Weights of a small transformer language model.
Size: 10 layers, width 320, 8 heads of 64, MLP 832 SwiGLU, vocabulary 4046, 17.2M parameters.
Architecture: LayerNorm before each block, rotary positions, no biases in attention or MLP, untied embeddings, capped logits.
Training: 989M tokens, 3774 steps.
Each number is 128 + 24 x the weight over its row's rms, rounded and kept within 0 to 255. Layers, rows and columns count from 0. Numbers have three digits each. The size before them is the row's rms in percent of the matrix's.

# o: layer 7 attention output (transposed), 512x320, rms 0.154, rows 120-127, columns 0-79
# v: layer 7 attention value, 512x320, rms 0.128, rows 121-127, columns 0-79
# q: layer 7 attention query, 512x320, rms 0.0857, rows 128-136, columns 0-79
# k: layer 7 attention key, 512x320, rms 0.0887, rows 128-136, columns 0-79
o120 090:129164137115164161127113115119088126118153142095148142120163137145130096124092114143135116105129177188133096085129134146099095165144178137151175135119153110104128144127143148103137126136093115116141134105191158172105095072118144165141108136
v121 093:159122117119120166197132120160113147119143126127147084144151124135133137131123131131135194077130120159125119143141128112132169137113121116123107104141097105131111100163138151127065163143158113100084079122174106120145161114080150114147111155
o121 092:135137128116133115113124122134125132151144169139147140139085135129125112124132125146126132148173152166120128134106136155117129179074100119139116132095116171118128135121153109099119124144120143104154111110115138130145091126137163180145130134
v122 093:118109139163168152187098115124105125118091197144106101121200146104105118151123160129123146119176140098146128156139169132124132110140162088129121157103067117115111120149132110137132130142152124172115111109082141096091125096128136155112176150
o122 093:118106139126100152127128126086133102099117104127094157139114111142122158120142127138118086105114147147129092134114124153099142164113094111114155122099174163103120111087077113089148152129104128138122132126089087101129129134135102179088128102
v123 092:122135096166116135145113143113134106130131153123153130138120104164145113126115118070083105147127138148148105124132146092114141131116161162130090156087165146151153150158105123103167153155109074142129154139138146176089161146172137126132149129
o123 089:139140146164170095119171166163122145099148140106107104142109122082140123101185122140115106123106080120124127116108100111121131101129149165122161141093141124127102135161125139118087127141134190149118126077123104133150097127083110166163119128
v124 089:134134141125113137160112157159146141104160119114102156107173102128129135138135144103159150095120145171095142064140153129120133095156105113131169144100098152101087097137110154139119107109154118092175168129122110114155106128118110131116171127
o124 086:149085167126177141120132110141111119116100094096123111109136184126142116141162130162166097157121094113096132104139136122126114112123129115130133099132118146144164160100126161117163086107088120131098106142093124119110131097113143130121103128
v125 089:090125133131141114136080129131157095177160148108103146108136132120106112139118119151121130129147152129119103148103157115173121163123146106175120154122151089134123121141106125096104112162148131130151114121147154115118113082105128136144137100
o125 092:123120144126118109163075130132104143118123126119169115081153127103146108108142128153101139124105088106144153103155133162113114172108129126135158170112106128146089115095152145164111144136120143088145126124145134088090102115133129158146162104
v126 090:100121114113127141147138187124096171161159169114171116104138164122113129178146088144123079157159111141101099165116136151159138100110146126147104122148121126103110152116139131112167121091139108114074131174137172110154114090113150142091077085
o126 091:150124156154115112074136141092124098136094165136129108124136130126133151109101134124143119133178144120152136095170125149157130142122091104150126135111139123102080138135099127133143161166149143177141131116122131103138090091101140108173155095
v127 087:115080149132089129122146144150136137117141123114116146112124125119118120091124165106149146139142144119116126112103122103110140109142108061142103102109108144160139126129165133129128129125114138145112136136124112104089161103137149160143097095
o127 088:189143117117173145136142136123136110099131134138130137125116132137153164153127132154109120120138173098152159150145142108186138156117064180140162167123166118136132104131157112147101121115122109150119167185104143145184157150123118071096123109
q128 044:167129120103131139128169141107150115122145102151151145132130104153105098097097098136167127173137128152114111133096092121149142114117134154111124118152140147147153118127126098109097094149137145131115152147164108096132100121145118134139135107
k128 047:069103093152163131115147108128147136114140138172144149123117177103126101138120129083145139138122146122141159159123124153093117141135114133110145154154123093118129141171141136179141134137142119094147105137114147186108179115157154119135128154
q129 044:175110123083107122124120130133133115066121112092124112154160188099145114111127142141108091118085123133144098112089126173113118133118152149133157093121167091145120147143155133067171184137090095111140113109055111122135110090139137104127096077
k129 040:119155169143145111134129155125097156144137142110160181166119170127131110142144113148130141146131095105085117139155173117145113147090117143176102108086116120159125111094088123099102102111165145151124133134169116116099149150123094100088148149
q130 047:151114147141144106107142141116108090151116080104100136106136209146131136132133096171125120106121144105127129133141187184103150156131122144120107116112144098131132139115166163108135172162113101143138131064138123157139126120111175150117146132
k130 044:115133133099103131131122158135118129086138118155135107112133092147075085119116143112109144121135126124138128115146121130141132132140156125129152109135137113119140152129063111099123126125113146126114127149119135099171108097081105142120123092
q131 054:137161161135174142122171155125163139143141165143139122127123080151118102113139118099130166153155136144123167158135108113171145081102106147084139169156086157106111165131106116141117080102163154102119137165134114123131125150126113120118146122
k131 051:118102119133082139141136100130101143124152124151143172116124203111134128100161110154133132142133133131171149158098107121114091101174134104117103137112133147114135106124125124112113146112085097108125132096088137137118170150167139102135109147
q132 051:107094156167136108108202111114116115111144144126164136134111105080059085114089163098189144136157132122105080132121097112130106107120137119123107125146122178115197133148075096139113084175126110130106128104141137138136152105126088122116125092
k132 049:140124129131066135160171146124123131105142149144133147149147166157137138137124116091101097138125123158124114181125109161151154065161140152127130125103116108147108140133156140112112128091133113155135120148110147077135158111137122123095156110
q133 061:154136157106164137127101173154153147134102093135160129138114125174185128148155110151074142129113121150120183113137138147150144160100119180145177132168111148131091139123154107159130183108143118120135090141100130139138111126130142137116105136
k133 045:129145097094167150109172114054117148156136130101152136081119125080105153148154101111141134124138145088177078107123136116114078200124088087115123157137114137121146135126109142110147160146146135101146148097159117150117148140120154132160120134
q134 054:119126141130154119129164107075120165094172139127181146096122153089146086110112123109158143119136116121171153169138093132130114101077117130109122165116087142154147101129124140135138096135133124136160169122157130126116100101140118118117086142
k134 046:119128139144062133157101170158133090155136157179143125163140108160112170126147138157149107086140124157089141115102103119153168089120175153113128120145108136149156108134118116101104123106137149102126146134126156087140122085140146122092183104
q135 055:142145121136084146128078143116156090166097120172113115144121079158150154127145112152080114154103149129114096096123131127090121151172156148151125122149142102120094135128166111142105156103130097122115090130146138121152116155094134104154112124
k135 044:125145128106103115146160082129075182111135112096141136094101135081150085132130118112153180135116134099146165097174151139113090176115104071113116096142113125113121146134154129105179140125103103113130118097127104177104123152126129152166159144
q136 052:120129148108159103108095129146132119165102119145156148171148112149122165137110141142103108116120157181123146099138153132116108104167157109107122121162125114106149111135112106124122121127098148131091143115116063107156124165160091126126127088
k136 055:110123134117135134094143085122159148116156098109133132118149119130123112069124161083175160121128104120157140157119135161105121113115118099141144098099104132108134154161119132142122124125175145149155123122122131155094161148129139119118120198